Each number is 128 + 32 x the weight over its row's rms, rounded and kept within 0 to 255. Layers, rows and columns count from 0. Numbers have three digits each. The size before them is the row's rms in percent of the matrix's.

# gate: layer 5 MLP gate, 1024x512, rms 0.0778, rows 584-703, columns 320-351
# up: layer 5 MLP up, 1024x512, rms 0.0828, rows 584-703, columns 320-351
# down: layer 5 MLP down (transposed), 1024x512, rms 0.0754, rows 584-703, columns 320-351
gate584 106:116183162152116098104172078157092147119108147130126130119110091114085139110100102089043064101119
up584 103:096085147162164146135105103148143121092080160113130083110141135170140154106122163168078143115145
down584 107:138105140139120117148136118125112156104119126156172153157144114194119133133116089099101073063131
gate585 088:112117158171185110099070144143103139117114077143136074121177137142122151117124102142113156136125
up585 087:164168083129144106151141141130076139143155138131126147149131098067115174100132162121137150171148
down585 094:129103163113137118126114125083089080179122112126240119078146109185099152113128116097179128104074
gate586 097:142124139119116124105109137123180157174057123119198161206145147109182104139143204107124170092134
up586 093:146077082104123107107136114117100131128104113153098135107135150203144087218160144133123124158098
down586 096:133108126123106138155130111179144111154124123184120141140126158186120143153038136209125123118158
gate587 103:124131123122125137112114212196153100173125119159109139131138151162120109090105134178113129141185
up587 102:127120139140130113113091189169109171146116123098141068100119132159154108088173149147108126151153
down587 110:063106154096143090116107077188117131134117192120111070093113136162152122111166103129114150123164
gate588 103:104115183123085187107171189115101136109097178148107104154085112114146112103133184088106072049121
up588 101:127094118142131127120110113121127087144176151074184093153114109113186178143074150179138149082144
down588 101:120125133155094152116095149136092103204042163149114152199174140174051115076156126150128084130145
gate589 104:142112133147138081142126109136117145114147173124136159128141161132149107125129088119154135185075
up589 099:141097158107110129075118120128201110160146144143152092097139180106086104112132068130131088081091
down589 105:194125175142107156040109125106158131152120114115117102134090143157126139140154127140132143037156
gate590 089:152144145108188120079113109180131202117124132096132128114112093147145113131157140179125190117202
up590 090:121099093133160156168085072104085158174167139137128142102185191105101128127135108128138114139131
down590 094:146121151155103091087145114132077091093133120112068076131110032131141119143153100155129128103126
gate591 101:122085143142145141181088116189133081110147177114122115112149090104121127201151127097084130121129
up591 101:170137146153088159176078098121142116110122086078121111082099092169089099108105127121100162143139
down591 102:117164152140151170128172099162161061134155113103139125124134162104125170153171166119114156121157
gate592 085:111119139103184129095120082137156138159125154171137131143106109129144115137156178171105096140117
up592 095:106129156135130146163187122114118112137131144142150129099112167154112210124120099105136137089138
down592 087:145101114073085132060087118114111098082109113146113146134116132119161094105189174175125094141079
gate593 101:112143113090139098130143131102113190135112162152130044119166152113109143147095098019100090174122
up593 101:152148163146121121149104136149107094093089125149125153163114167130108130173124118115102111131148
down593 106:118149125094157154135119068175141127123073092139112148175120153124159138116120091115158137144111
gate594 105:133161145123120139156145159186160141119150108115081042134125192100098161119139139119162141108171
up594 108:134119102131155128179172131193158140156124116121096097135112121101159098167126065136103171107114
down594 097:133162109121118106141135169147180128109121132135093154114096135133057126121139106181174166169077
gate595 101:120143121133136043152075092115097118127130120106140151074136159157153118081161123145108101107147
up595 102:109150149028095118111119140113108148183113096099176175103096103127110113081127144066133118111113
down595 104:097161120094116140134103132108163138086087127179159159078144105165112070158124074081143079153097
gate596 099:061139070137151135191094158119108102106119149134118109168105124150100142140134177153122156119149
up596 096:121130098169129164216113116179101107136154175103159096055149129089108086128152157124109196112134
down596 104:130151157175113136109157103215112203058068034087152113101141105132129160103094140108091184131129
gate597 107:122132068128123072168105179128132092151104144080187134125138158169122088189111114176100114068145
up597 114:138060132146059138137111130172146085144117138130066102155096115135156155070146157083131088105117
down597 106:140115162101054088099040151189160131139135144164135127133094150141126119078155167072117134169183
gate598 105:113146124129156164146124179133117127158077096131156152147188181113141092127123085143125131068107
up598 101:111154192115074094151139137166121129115129194056123111125174092149145156156101144077076130080096
down598 105:102069083131135026146159122111105149166087120165120138153145102110155095106127132132142143122112
gate599 082:152138107119165091135114173157138082128118102173160162178144161154155176094099165163133099135119
up599 093:181132155111149054173152142133150178153130156143120135213138103100139129097103102125155151163142
down599 094:167123109169086174115163148114117131101176146123120159110106142201114170106134120173197131098096
gate600 101:175115135127119098127103048142115120142104138146160123142121166130083137118146162150063147111090
up600 101:125190156121140117120112101118129106164139146119132117083133142087169098139133100180163087160113
down600 103:147117115123086116090131112098124140127187116113129150145184137150197164149196132161063108113126
gate601 097:073119138094134184156089148156129149108105131150141095096119155164148166151144097101128129112106
up601 098:161071116141100107077115097153156098089107128120085098158163094067097091107151140107126172155200
down601 099:150131117137100160152075153115106127058205167115108127118198113162181109085127107196148134089152
gate602 101:151146152172114121079110137133137123193085147102131102124174125137152156100118159059122087115141
up602 096:137138106161146159160124146189082120152142072137161180130134113130151082074107111140148125132099
down602 102:101150153120112158102135129171148154183129067076105106130161141099158205089145134142122102104172
gate603 107:112159122151086109097134098162101139169118157144080107137052131165162161110140145117136177104136
up603 102:135125109150102151156086162114151072124125154141097084070112075117188161119082114140127102136134
down603 101:090151115115148147109137090087193127175190173099144090107109161087106142145066043184090167104072
gate604 097:137099143095150113130185176105085154125143083127141122101134190157109092202103122182198161210147
up604 095:113077100079113125111120113139123115151144119111169104121168110150166189135095168147094110145118
down604 103:102103135120089103112124178133134113094129092140116086114152176097124101147155171145140132134105
gate605 112:149056126160200116116191148120093130184064120096119156171104174092077105056103029161128121123165
up605 110:160127133160100092157142108186135088077131136070174134153121171127140101146105100030097145146099
down605 090:106134161146145099116153164070052128155148121153114105154117096143084097125114104118123096130116
gate606 101:148120127126095116041074133121097130140092148117153088152099115132109173096114121082195119083138
up606 097:161117137090135128124192121196119109152085162178097150160165165155109111116143137141121087094105
down606 087:113126090089081100087157123108078111142151165150134135143121195129174152139095113116103136114100
gate607 103:169136153225121126134165142115154131159102124182170157136132111115107146105114163144122162120107
up607 099:115104167147176134101107082046106130172100119181213110123126129112157079144092175075099117086119
down607 103:113106151168179090069097118088132118138079151101157194144162090095112114135148163132110176092130
gate608 132:165082127158126165151147098100130103107148158211131117116157148139109141092134145139147213118173
up608 148:179081135108138137148142091101113108115146150161149151133149138127077081072116151135129214126125
down608 117:170084189164153131129180110116138076166115149127178109144132138103088156045096132137121119111108
gate609 102:156102107128149169122118144165089173109131160120143165089135158155107182186140093166134178068126
up609 099:151092163135138144107120059178140161194180053183233074159138137094156142167151078154099107173188
down609 097:156130119102116132099184032096070121137132082131184100147192126124060104098173107119137107156139
gate610 105:187107136172168148155113127156116137078121122139153133112127113121074153116106160146130106116099
up610 103:153140117117117109108137089128118109167155125180102150100125144092162187089064075090137142189140
down610 094:097160100150143151126133116089124141156197181118097159108105081113110080124159152117112108133150
gate611 108:141119143089167106155138084185152133165127168161116109093154146166132074079107165171044105100082
up611 102:149144109143119132116116143128196150089125100119155152162089140112158139185091152117167090141144
down611 106:102155159179170152123096150113134069090141126141122161105084152097162118177182123109173112071110
gate612 094:178195064125077113084139161143103151112119181129086076148085116078148073129132100141174118121189
up612 089:198176055173108116089130093113108165129155092187148140115135082121121100128067084105106168165196
down612 099:170130117137123139073112136142144121135128117141175192178084094145108112102154170136155128115105
gate613 100:117134095086077087138100175112144070180103161206163132204172130154140095139129112078147086136169
up613 107:185177133142160156126170122132098208176125131086123141127120152158127199135070151085156123109145
down613 101:150093121146122099135138060187102125147125162156073129170054197146118189085086186068151165164134
gate614 098:083139075047119097147155090141163147112145122146170086105122133137164139099158142130117140205165
up614 101:162153141105138123107138094130142080162124113104167088140150089104123109124158084087075143128115
down614 109:090100111163116128183162139078133090134121145118185119208120099153099129146103110126150137142044
gate615 107:115108122102136124072134191150112066185165136089147136093140150089112063153171096136159116081112
up615 094:172119099102174111130097153172116071125148151152147136097142141137143168108135126106114152100076
down615 103:112136156106150151106139210145144145130169166128154171086139050096105216184142135177110161109128
gate616 099:125123067133173117074173138149113178141097173104100131133152119058138119119184136125066106131173
up616 094:138094109144092133125081129124102133128198130187080113134124134110138082112080117175069142085058
down616 101:142157120153160109072142153145092170099093121132120172130159058170109138085136164066152179042120
gate617 100:124157103139114148085134128172104135132180130113078132121094101137180123161134125172156117078145
up617 101:134153117183116084105084159122062098156124160120101087109111121104128167089134108141088134090132
down617 105:061140176077155099097151090107089131143157162131136205114113096197104112120093104149132116078133
gate618 105:102163135117097136118198139112098133068159111128171138161155132121201158095124145078073168103164
up618 102:160130146170112105134145104150093127176133128141172097150115128137092094124107124146093093121198
down618 092:122126132122134131067110117165161160155196168146153132101190045161090135153119108194068131212134
gate619 105:152104142161086118093167076118142096169126159180142128161090100111090058137073124082135079126179
up619 099:158123141110169082150114120142080095107147102117106153062167062092176079141103140164159140108140
down619 099:112132151100176095169127140098090132149131172108183172120138077101142123073133080162164126148148
gate620 099:121075169188074197151113139117150115149087172132171139108103155084122110071113125176160102130146
up620 097:154115195146169125144122163135093139160152105122143123135077088161089074130101091122150088100136
down620 100:133129143147165133073147083144170126097139143184125105163156167190043103170161080087197092127135
gate621 101:102080177121134134130191028181149185155153051139094125114114101182112117106151132131122113110172
up621 100:116104128123130173155141128121117118087110169138129150098130194097121083105129117179200087084171
down621 106:100114138122121079170104055170179127130182128143112171125122146191098165135126131126131096123104
gate622 116:182150131147100102134170143093116099201107161106150126110114157106086114108093143081124178148145
up622 118:116151125148151071126113081094149119152117116100117101100103132113095050159141074110204126164133
down622 098:113147138138154101117166122078169135149154110146126140104101100132084121118122045160133130118107
gate623 122:133059120143121191073141111169099096131114145145118133078140090097078100132164130118083107104122
up623 119:101167144141088089165133153142139098153209137148158070164126128152134144099150143097140202132136
down623 101:145103175093127134155138129145124141109075067117156170172138112171103117125065088131138118165129
gate624 098:070150099085180117213094124122080142130093066122209119113191101133156171143148077191082159109125
up624 104:151107140168119112136161113089133103127151219132126139136064147145116115124116038099089141179120
down624 107:206151214175169119124113089073111181166128124187110087167113144161107111095104100151139112181114
gate625 096:081132113121117172160085100116204220092146099183155122116132135149146150093163134119165151072158
up625 093:101193107127145140128124111127179153101127082162156152097151133083149120055133198161096142177128
down625 099:155146139177089162121043129093197091141165149124127202161169109106087156149097175170121173137138
gate626 098:144160136209070161148078087057095170205168154079121103135090092122165152101154115140118153110105
up626 101:060092124143143107106084114144085093125099165101110189132145165146133139147111118094147128139135
down626 097:200182111115172088087107121092170101142148139126080191136120112133132161100090136124129180130167
gate627 094:090116132140152088147075150095099108120168087173133134123174115119073112151160149052132110108204
up627 093:100086149088136063087118127116146126126128120123070230142131092090104097102158119160113111146105
down627 098:127091145098107124141185120098140145120098123109161160157095091126169112095162141202196143139136
gate628 106:124159123106147096136085148101186159134188118186104100112125107138157150184112133049074161134109
up628 103:137101107162146148118149141098180175164117172162099133164153165137127188169128140108149114098180
down628 108:167147117135135165120130086090182159135202137176102148121104108154130125184131123104127171137149
gate629 100:113113149178131128140108106168119146120111122124129107041134140171120088102092086136182077156112
up629 096:095147183146126090125051173154124111127109124193125133137099134189161170154063199172096091153177
down629 097:121180191178099153125104127156145129106135124126178083163159118160132151126101117147088172133137
gate630 104:171136142166120116116138194147134129111130122126130154151119136087170155175139137069104202090175
up630 108:153148101074137117166108070175128149101070158179094103093162127097140181151136122143092125103114
down630 103:086174150139132139126162128129103098086173136175050144166135074065124126111111190141132119098090
gate631 074:122179104117078087099119189140212114100141147089070132130156124161170108052135123129168129101109
up631 080:151192116074139076158116186136091180129170048089139131108099133130064146081131080121179159100090
down631 089:085041071148171119143149092081090142106156173072111104177077142139148111132084172107155138142151
gate632 093:095133074133147156151088120127120127106113152100119117210109129110042062169062187121144130153101
up632 092:090135117145193100101201165098138118141132150118065114110103099154150152140083143129113098131105
down632 094:097136151066120135153073142162130155074115123090100114164124124101142129148130119142193032126068
gate633 108:131132159141065060159096139132119111120109107142154134200178159138148128160125142122162161140086
up633 105:152162162178157156132154088136105159109117158129086148117128140133148155137182115125134078100112
down633 108:163159152105127116142071100115127109124103150136095156096167098146113196128028164157101059119146
gate634 103:089115152148159112101120130115094119182128099168150112129148158126122097112113174090125107135164
up634 098:111160133110181150154066112134099188115121126099142131110124189153108120157154108136103067131105
down634 101:140109195115167093184108112080121128172182090143153117187122132078057156149066131182127080126190
gate635 098:063096160145123109121069154109178137193115103181105114227185156106098120150132137076232112113132
up635 102:159206141200162188162163108156129164146138133137109128150098068155152070147172085144097134123122
down635 101:142160133187132120141098194073116100170131141140165096127147144162142133069081138147072134112070
gate636 068:078078151165079121120115174102139108163128140146143145136102128142123087161141152126143126125116
up636 157:216149139100085120189124181130137097160110161167122142119134108144123073107129131121099151148113
down636 152:140108187128121023156158143187135140114078141158112135157130194131133121110104150127078131153188
gate637 088:164137127169113165122115139088083144181140143125197084181172129108135116117118106151130155171107
up637 096:188166127089090146211166175143163137138109174073129079194106051130121177123126126104183176124144
down637 091:085140115106057128131137138065037096142136110146072156161120155137148137128083161140139149158143
gate638 088:125129132110205132190172115087142121123104137079161130135155109189147193119102121064121115091086
up638 097:111145093118072112118088177134137145138130127083140122123084118083101067199117084163137135151132
down638 090:151092169161139184168107068131121155116141152138100183104117158173143167049122171111116115076112
gate639 098:163139134118143121124120138099130098116139138162115140112149200144154152145200131118092123151154
up639 093:060138096149130136085119073129135088097141089151102110148097109093169101166128150130120129102195
down639 099:086124118159120081119119101115167126051127092139151131148126149177140135125102151102092113118134
gate640 100:142142112115082120143185104107090209156139097122080121117133143116110154077082158069116113181121
up640 102:186148110132100133144180146143092104174158123120140154163073090159122101145153167150183097146094
down640 105:105123143127104159130180120216104104091121178163105169118096118175113167114175117124110085121109
gate641 106:117121077109128122079106116135125164189134164146132127098110113113135116150179115158131142121112
up641 128:196163127118126097129142100126101115156136127154070120133137127157148128113181145122112161106098
down641 092:114111133114145148139119111110095156171106113160075055088042156120079088163131123135130106127112
gate642 101:124143155164141112119148085143130108145127150112123132094108159040091146115088127147177130163115
up642 103:179143162141124166111105069091139115170099097135098148136131128097143124104118139146093111127127
down642 103:158074053119099073108120123098104099158182174154114129067120130173067114123107184136176131142114
gate643 097:096091082089126118113149182131154150219119122124122143144169151120130131096094170162065129125135
up643 103:179071144129122138171151118084081076139127150158123070119142103195114138138065141075160143164153
down643 099:130127139136122150139153113074081124153083125137111118117120113116077138141154097060123045159104
gate644 096:142145090128127080152153135116129158134121138145112098147135173116107088157119082166147124073146
up644 109:109119116152176101114157142106174165101129107138114102134171181126080136189115185155172121111208
down644 110:110139103095165077128159145104118155123122103117195078180149109130181176166098130197159122096144
gate645 109:117093127100107116160088151134111122147111129139113126152152088118149085122185134080091207138142
up645 107:113107129099121136084113129163148129126115178166155104136113160104118130130127178098135134064123
down645 102:128125144125103183094150136142177096178206172121135101100073133117115165110117157143089102090141
gate646 092:117098108213158106108118158109104149157130133126157106087126098147119125076126125113134100144124
up646 092:152149105102069147134126158116195093194166162121125189140159123076146133206092152122180142156179
down646 102:220129090087140098125141175172165080084107133156169153100132082190093175094095053129112177169137
gate647 102:121099060134103100054141160095153087114121083122111090165145171061137146075068131054164118148171
up647 098:136135156096149130096127151123106149159114194090149080118119122137110132168105086116084127079092
down647 092:142116115084153146175097164127146123139135171100074158080076057172128146135138115138130111150163
gate648 102:114102110144172080144129143118138114112157130154087142155104071153185107101123126155098128166084
up648 106:106102087189182089146088116110097159091150081115088078111126124127145090125155147091097135155121
down648 101:139136073211154092071226137126058073064123113113098169140127127099164078106131081120145082140110
gate649 095:060170116118104078157123057132105207158087096138178119092176107143111097106191093127127142086125
up649 105:097115133170083147186157143102134122097164103125169114110070078103136128127112138076138106146154
down649 103:089131111104175139165158123170136135085148157107121151074092176137124100092103065101068091112194
gate650 103:134121179137103145158099097138150071083116142129128124100145176107140104140108140126117158191153
up650 097:085078108078146118121120144095155128110078168094094098129165128165168149134119100098100119158150
down650 101:134124065101147139159138139088113111112092105138122127106063137181136146095095151090090149141068
gate651 099:140168158073049152181139139162111120133117084156113137125137210096091049134122112136107181167121
up651 098:105125159183082172137100179145108115137137109077073168131071195118171086079129155158112105210167
down651 104:126102130187110160083061161152119162118186100064102158152122164150117119077132166138130069144155
gate652 085:132148132122121157196131155181106153182119106135122119107113130120074103104171158116180174099119
up652 095:095167074074154144139083104152129191099149151185127118109169144076158136128140086153110112112129
down652 095:109093055077077136031156145148115111122181156157170139148095129127209102166098123128143123148147
gate653 086:103165126125130121090078090215109183123075132167126110133091174154142113165112103107132160155119
up653 091:151130121134136117111146062085135075124123098112145109092201103090117156154126113126100129078095
down653 092:091104104125139078088087116209150125139068120129148102066085136168135159093127115126136143150118
gate654 095:142167114163055190069149130091183071214144157098150130102120148031130144190142126097104108101128
up654 096:170129152119161210172145076139095209140126133116163098058141085198083140117156143101113111164092
down654 101:078210103085157171135087173109161146118104091207123168111068121167164104081152181120114114147168
gate655 100:112127093118149150128123101137166117087103120127144191097101087113147109138138144121130101138142
up655 097:132121091110133130132079095127118128079131154142072123134066134142160108125091158124157161148145
down655 099:129069078115142167148151120124171133146073140141119124156097082090149152088112182099133100097114
gate656 104:154133115104140171147083122130136086144085192108105128121156101080132137136139076194125124146066
up656 101:140147102132119153103093124082142157183166101091195156145139146165125105135117153115153102144180
down656 106:089148080084124181125136178081220177080106104170168162074156099133109120140121104146145191141159
gate657 095:153129130138129136135152156216176111149122084093177114089128108141153084114138124157182083047120
up657 097:134130142120127093182122167106213135070142200114023164193179133138109138107163056097153186165151
down657 107:122108154170115166149111152023127198123156166138122104084120149123169163150093118098075163151149
gate658 091:115129188088156120128135114105130153153098137124152219106152083090137055110113115110086129126092
up658 100:201079150115112108098209084092114125175129097161101169060148142108153104154141169166117125154201
down658 097:093069090193130150112131096131144060135109117128127060135164128110139079106188127166170104096084
gate659 098:160173096105110175147110111150109122144107125142131096072174130058140180176155114078141136113167
up659 095:077132162146134075164187101143104116100151058114148093096169114135090068072144152069102100123133
down659 096:115090128142121101125136097134152087174091116108236124142159118088082137154159130128111114111123
gate660 107:128057168138125090120124093147110106102129101080166154176141151190109160112142136077150198068154
up660 106:120121124111105131126157091121155089048082121132107164061164134120156158138157040164126127176156
down660 100:094125094152079073134120158139156108252121162113098157072141059165140118085144150100101128171087
gate661 102:143092150119138147121117157063143135097109160135162105118125107174115141094101140144136167135093
up661 100:123061153152167112084145100143106174188091184153165099108122070085152162156144057138142163159149
down661 104:132148119121127132085078093173205134131064140125143118110138092151107149109106109134161111198121
gate662 098:149139187144146139176181144135189153075146100193099150116170148094131164069153159142172161103161
up662 096:117126171091116132105148120154172127158090067104140121070106068165157053103095162111098075160136
down662 099:179170122086164089151153154144091114149126177087129122147125058093187155105069109185099140102066
gate663 100:142094148105085146095075114130133158141166109077120105153152157133132133140163153127167141123067
up663 102:131105166092145147152141078157142142092111140046170127127149121093161125089172144110077079116133
down663 102:146148124109112144102136081132201071200153146079147102089145064063164157187103147156169102113107
gate664 086:122122091098129112081146052108188085086132129159084180090054106130074114079152140187066133138097
up664 092:114161123153102142179121151109144165135126116106149073168094131134150139119078149189081112141245
down664 097:161121192115138180165128155101156023118125116110091060099158110084093118153128135112114111133134
gate665 100:171101156153155181123125165154113171138111110117093091160102153110178136108107158132093129080143
up665 105:113164142123122119096128132101110156179142156056121079153080114070106113147159129157125130096124
down665 103:083142159174100098065100124131125171097127134056108115137091181093138251168151108140138153117111
gate666 097:185091145161162171196106111098138148090162126133095119118072092133165131123195138057144146079148
up666 094:173137179144192137120220064153091130106103173072158154161110147114157146073185144152123114043118
down666 099:167087092137100143101113146150078122072099144151138095112130150116193129068128137189132113157119
gate667 107:093161077144145104116118214083093172085174097152084100087116186092152115142122193140153149123173
up667 104:154147093100056153173120149073160157169152177161104106139103127136111075123138136089108093151207
down667 107:147128094127114114086111148112167143137106190136083103196105142128125174156134190157148124113135
gate668 104:147115112160153127025135080103183120137133148192167076136105194073128130088124149157101152182118
up668 106:149168213188155108103158108161178095189146172109187145101106175095079095083188153129148092098119
down668 107:127141134163145174097128111115146112179145131138151143119089150123141138109117108130158116125156
gate669 111:127137147145095103106119158159116162134134158156157133102124130158054111152110141104123130176113
up669 121:153086110088118077092115140134126106082104159153160135117093122126072081108109126067119148186106
down669 111:094143134110157127083083112117180115138075152108121135150104142099113188124132153132120167104125
gate670 088:188138112125130101101136153124152048135054170053130123106155072096154124164102133149141137128077
up670 098:152148143061132095115159202142127100128142089159133106111149112126103141084153183112087104101169
down670 105:146117129126156067166125094189118137128137233082092117149157140165129117180129137131145125141134
gate671 092:138165144129068129092117125120207122104123142119152101120120141078128115146127167125157144161127
up671 093:141147137145144150169139120130141134115151170165132104056133097102128165080119134125148047103190
down671 098:143137092106157069100162100108153173114093130099156152192118099120087173133101148150081138109166
gate672 105:094086124189138108077099146170099097153113115174225103059152096064106103125105098094093065109147
up672 110:084147122068123135139101105097116097093142046122155110151111163106108141154158207084125087106102
down672 101:113155172116177155104043138113111122138098082132091092075156128103114176148108130126179132141108
gate673 105:109131102095113127160166076102119132096169141152054070129105158116139056146146059183104111180130
up673 105:158185140139124128092075142140122129104140120117192087194144131138129175106135104195111157106148
down673 108:115099131105119138122178222170128053133114138093147102092150086188131134160189107120144104145121
gate674 107:106117103110115078036115101148138126131124187100108159127125143117187141130109150130095175165182
up674 109:118114077105135119121093134138146054111187116087118167185189192119138098127076163174133161133147
down674 102:131051181128092186133196097142161145153127123079171204188157130104071136120087103151167179138116
gate675 106:103143167097183094095105111119171086130129143103136121169164100111132181146127204103106164119121
up675 096:184073104068128129139088066128118140171128122146169165141107170168127143204108119073079156071158
down675 101:134137158119181113109112126081205176148187155164088153123145130080077147181126179109095135199137
gate676 094:097157145141088111101149163115143066168130164097175162151066155163109121066153156132168127140108
up676 098:141122037118138127154111066109116138117157126117139137140167111081137129081125132128110150151131
down676 101:162145157170128103143085111130039106129057109134143157139110105161092121095126099085083137141114
gate677 101:068116080150106116087134132134089131121154133139142130137142143136107139102143076177097112134137
up677 102:123100149086120145136140156122135141117111143147141125105114144196135155089161214183114141186157
down677 101:068141153128115080099112118075102088119112106140158132123134105145136107160135148086159111129112
gate678 104:158124096070150152095132084099088161091161176117108147079107156130151182175165165123151143172128
up678 099:122139155149127127163128128125188173129083148103161126152148081142051104149132157132044098114074
down678 108:081167131105088137159114143092172126121138063129130145121136185078132079148142086097126133131124
gate679 108:158101132131152099154115141137103132131149137094160119163111126174132110144128132089136139143088
up679 103:164137106104112136100086112113178081092133111145127140150110103147141176108143161108086156097158
down679 103:184163146182080151131158080125144045169150099075155118141101152168106073121147175156093109098143
gate680 103:134184142173112107197116121130097086153146148179144132103141139187142093143087158133065058118147
up680 099:146118132106072084115119090138165160103184103149136164142105175174133127196082117083119113105122
down680 103:184158133106099124125109095137164115153106163128076082105166112111147101119144096150133109184104
gate681 099:171106085104124083174115163105107152124095120163129119091082120137137137055122118133086129130172
up681 109:134119112111117121130200075137132094123172067096122171139122117131061117157147103186107175174103
down681 100:063148163106130189121140110166138108149099098137121145188124127143088171149131118141137129123106
gate682 107:188098147130110131170159142100150145130106170095181109088091133114157149104140126115136169120137
up682 099:082130130112106123151104125168158088127095167109155142088147160124172125146159154137103148077213
down682 100:149137133115082081055084136133161149197119132184172143111061108162095104096158128078058153073134
gate683 100:150177056155135144172089086146131121166127132185155197179144167177174117092151108150159099094116
up683 095:099086149129172126142155131126130105134074139082086114147116105136142126097112161151119059121173
down683 098:088171166102129108098226132113170144118060157143090116138153108150123086086104163094100080101176
gate684 090:126112143111114139131062139139142122057146153135134171080147117155163134126148117120137079164147
up684 092:142136196121116137127153099130118168144091098136119115168067131105135095118115078105142143140174
down684 097:120150169155206137151120052102145073151172131147071108099175090143118099067118129131113163128127
gate685 097:122089172159064156109142083090185105191126197138092147179083169136102105107104184126087127074157
up685 102:127142151094111119156108166151090182148174158110153112111110146154127057136181176131153145088144
down685 098:083115110115116187179070119135138174119139102103155145060181157157135134166150138157173137134162
gate686 113:141161156160110129089093147128157137183083180146128139124126137080128039130154156175133206114159
up686 104:095122097109030079102148134110102151149161099123134115159118148081128099153131156148101171102160
down686 097:124139121137169152156209125114102110105159149093111158130103114147107186083079166111129053144107
gate687 102:132087170174106130110181101115150139152161104143109041134103079156129118134119076150103084164119
up687 101:133097137117154109110108114146146079129076105156164133147156148139163119169143086206107120122141
down687 102:146119107104177167093086133094043151126060151121140074124138127141160136113085142109128114076140
gate688 121:125117134143123097144107117138111124061134134073137175122135179131089099085140125152131084081210
up688 116:102108110133096174169215098094137169111134137150161110112103111098129143091108136172169075125108
down688 098:113184111114148000120088143147104108066156132110105152142133142093119105094124151159116107108172
gate689 099:140125078077133122048168130159143072117070133076145134161139094114138192105127145101130134138175
up689 097:113163140132142132113051061148175158115167123141098111132144110129137096092132121126097158148080
down689 100:068167141142125122206094074117144162112178110164124122114123142163182150129170136131114170104123
gate690 093:110150147169099109138125098113123108067136112150072149165178116123114137113135148110091177170101
up690 096:169127144177160123116132077138120085092104153136162157112078116177091148108150163144120113148117
down690 091:121171088169164255185141152166114135097117068114110145119143116172185090148161096062121128167139
gate691 090:135118172151085093164122038128138106172182181108178184154137079087164152109198137075088165111140
up691 101:093192132167136073100126179127121119164103115100145100100129132103154124084183106143149188072156
down691 093:155093135108055123172134048124079119180154154121148162132152101072125117110079144110127080142118
gate692 080:135065125128122149119164162136119156118130122177121183142102100125155074068108198086105116165126
up692 082:163184113149197132147136166107109115059164137094143165090110152140090095106131129131095096146120
down692 085:181128130094082152140126175147103130159123140139146119157101167084164125126097096149088090110138
gate693 104:169103146148119094089150080155139092147106150182140115137153090142124116150140184112155097147123
up693 108:109071155148088150092105158119117136187100114091142153141067148107044156108144129141102056144075
down693 090:142102128120134146150140149117087130142164159076135123083108101139128106146126158146119143143157
gate694 098:094138111144125133107144130094125171153168079116144172154137119118165096080173127097126131166132
up694 101:088133089088147100112149109148177106155122131132101097151113110120172177070100068147125151067145
down694 101:130105113067139094129167107140100121170146138071104188134147135190080170139122046123123136163139
gate695 102:120117124105100121161144140103145093112105100126092129140135113081128104123155128222141232087101
up695 101:092125140119147149110161073131120111144084078065106122118118113143042079133140056128160136144149
down695 105:133154078118119133105180189108195146146068110171107149086111106117129145099132078147136163064185
gate696 106:104092132170068083097146123130170116105113143089169123151162143167118109186160140137144100156132
up696 098:182200172096123101161091122149186122113146151125130158120131154127090101134159169120044141150116
down696 101:105167190116153065152150131132118134135081117140167146169146121150091141132164157121146088146123
gate697 097:129128121153221147111162133110199151145105143138166150157104154121087112092149181200166092153123
up697 095:176154159157145156161132124153130155165188135129142130098070149141168140174123174117122130159154
down697 094:074133174128144126138123096113139095116117089129128157106146130105041151157074156109125169087142
gate698 113:134129120143123137095147116167148100110097115152137152223142082118173139057183160062146154147145
up698 108:102129106144179156113147108152106133125170074135159055131038120117070140079154143136062092074161
down698 103:112106242097133053111178144149146161131089104154209121111192131128124095113120099112057134088146
gate699 111:119137114057084116169161189139078104153145117110162091100142146136143119170126084096105146160144
up699 101:143130115088123134128088147126129100117100192086147154127209111112158152124113143101099118078089
down699 101:146098149064118079076132142140141132153174145146193179086125097165118095106168093083043145122104
gate700 097:145125081159133093140135116100099125135141134111107099090106140105111124052091156173097122139190
up700 105:144087097150152120100147095132109194180103135147075077152095149120119124179143152149086101086122
down700 094:106184198107130137133130132100120109102132143144126151096109168181107180080069120117123147139093
gate701 092:162187108147125092139137141138155154106154106172142106154152110145172101160047197084122124125140
up701 099:074102141139137072140077097178098160144170131124094172094124164130136089144137107132133038082132
down701 099:134132149099214126124112123129163184102091142109140176135111079161150181086101148146156136127101
gate702 105:156102110094083154149140171122168099104123164136106140096118118133172121156110163116121196086085
up702 102:112107142075094077172117144164180146108141090093154147127100069117137170122115208143160172110166
down702 097:127122078131132099120129069169164146094092125131101131112098148165145142115172145107089052086145
gate703 095:199089151150130129068105064125115093101139169137116092137143145110118092073125148101133125106129
up703 100:071151145111160081160169138131181150131106080095181173139140095139177125158167053107114153118110
down703 099:105141152088105139159154115165166081112157087131101135149106120123102152132079066099144158158137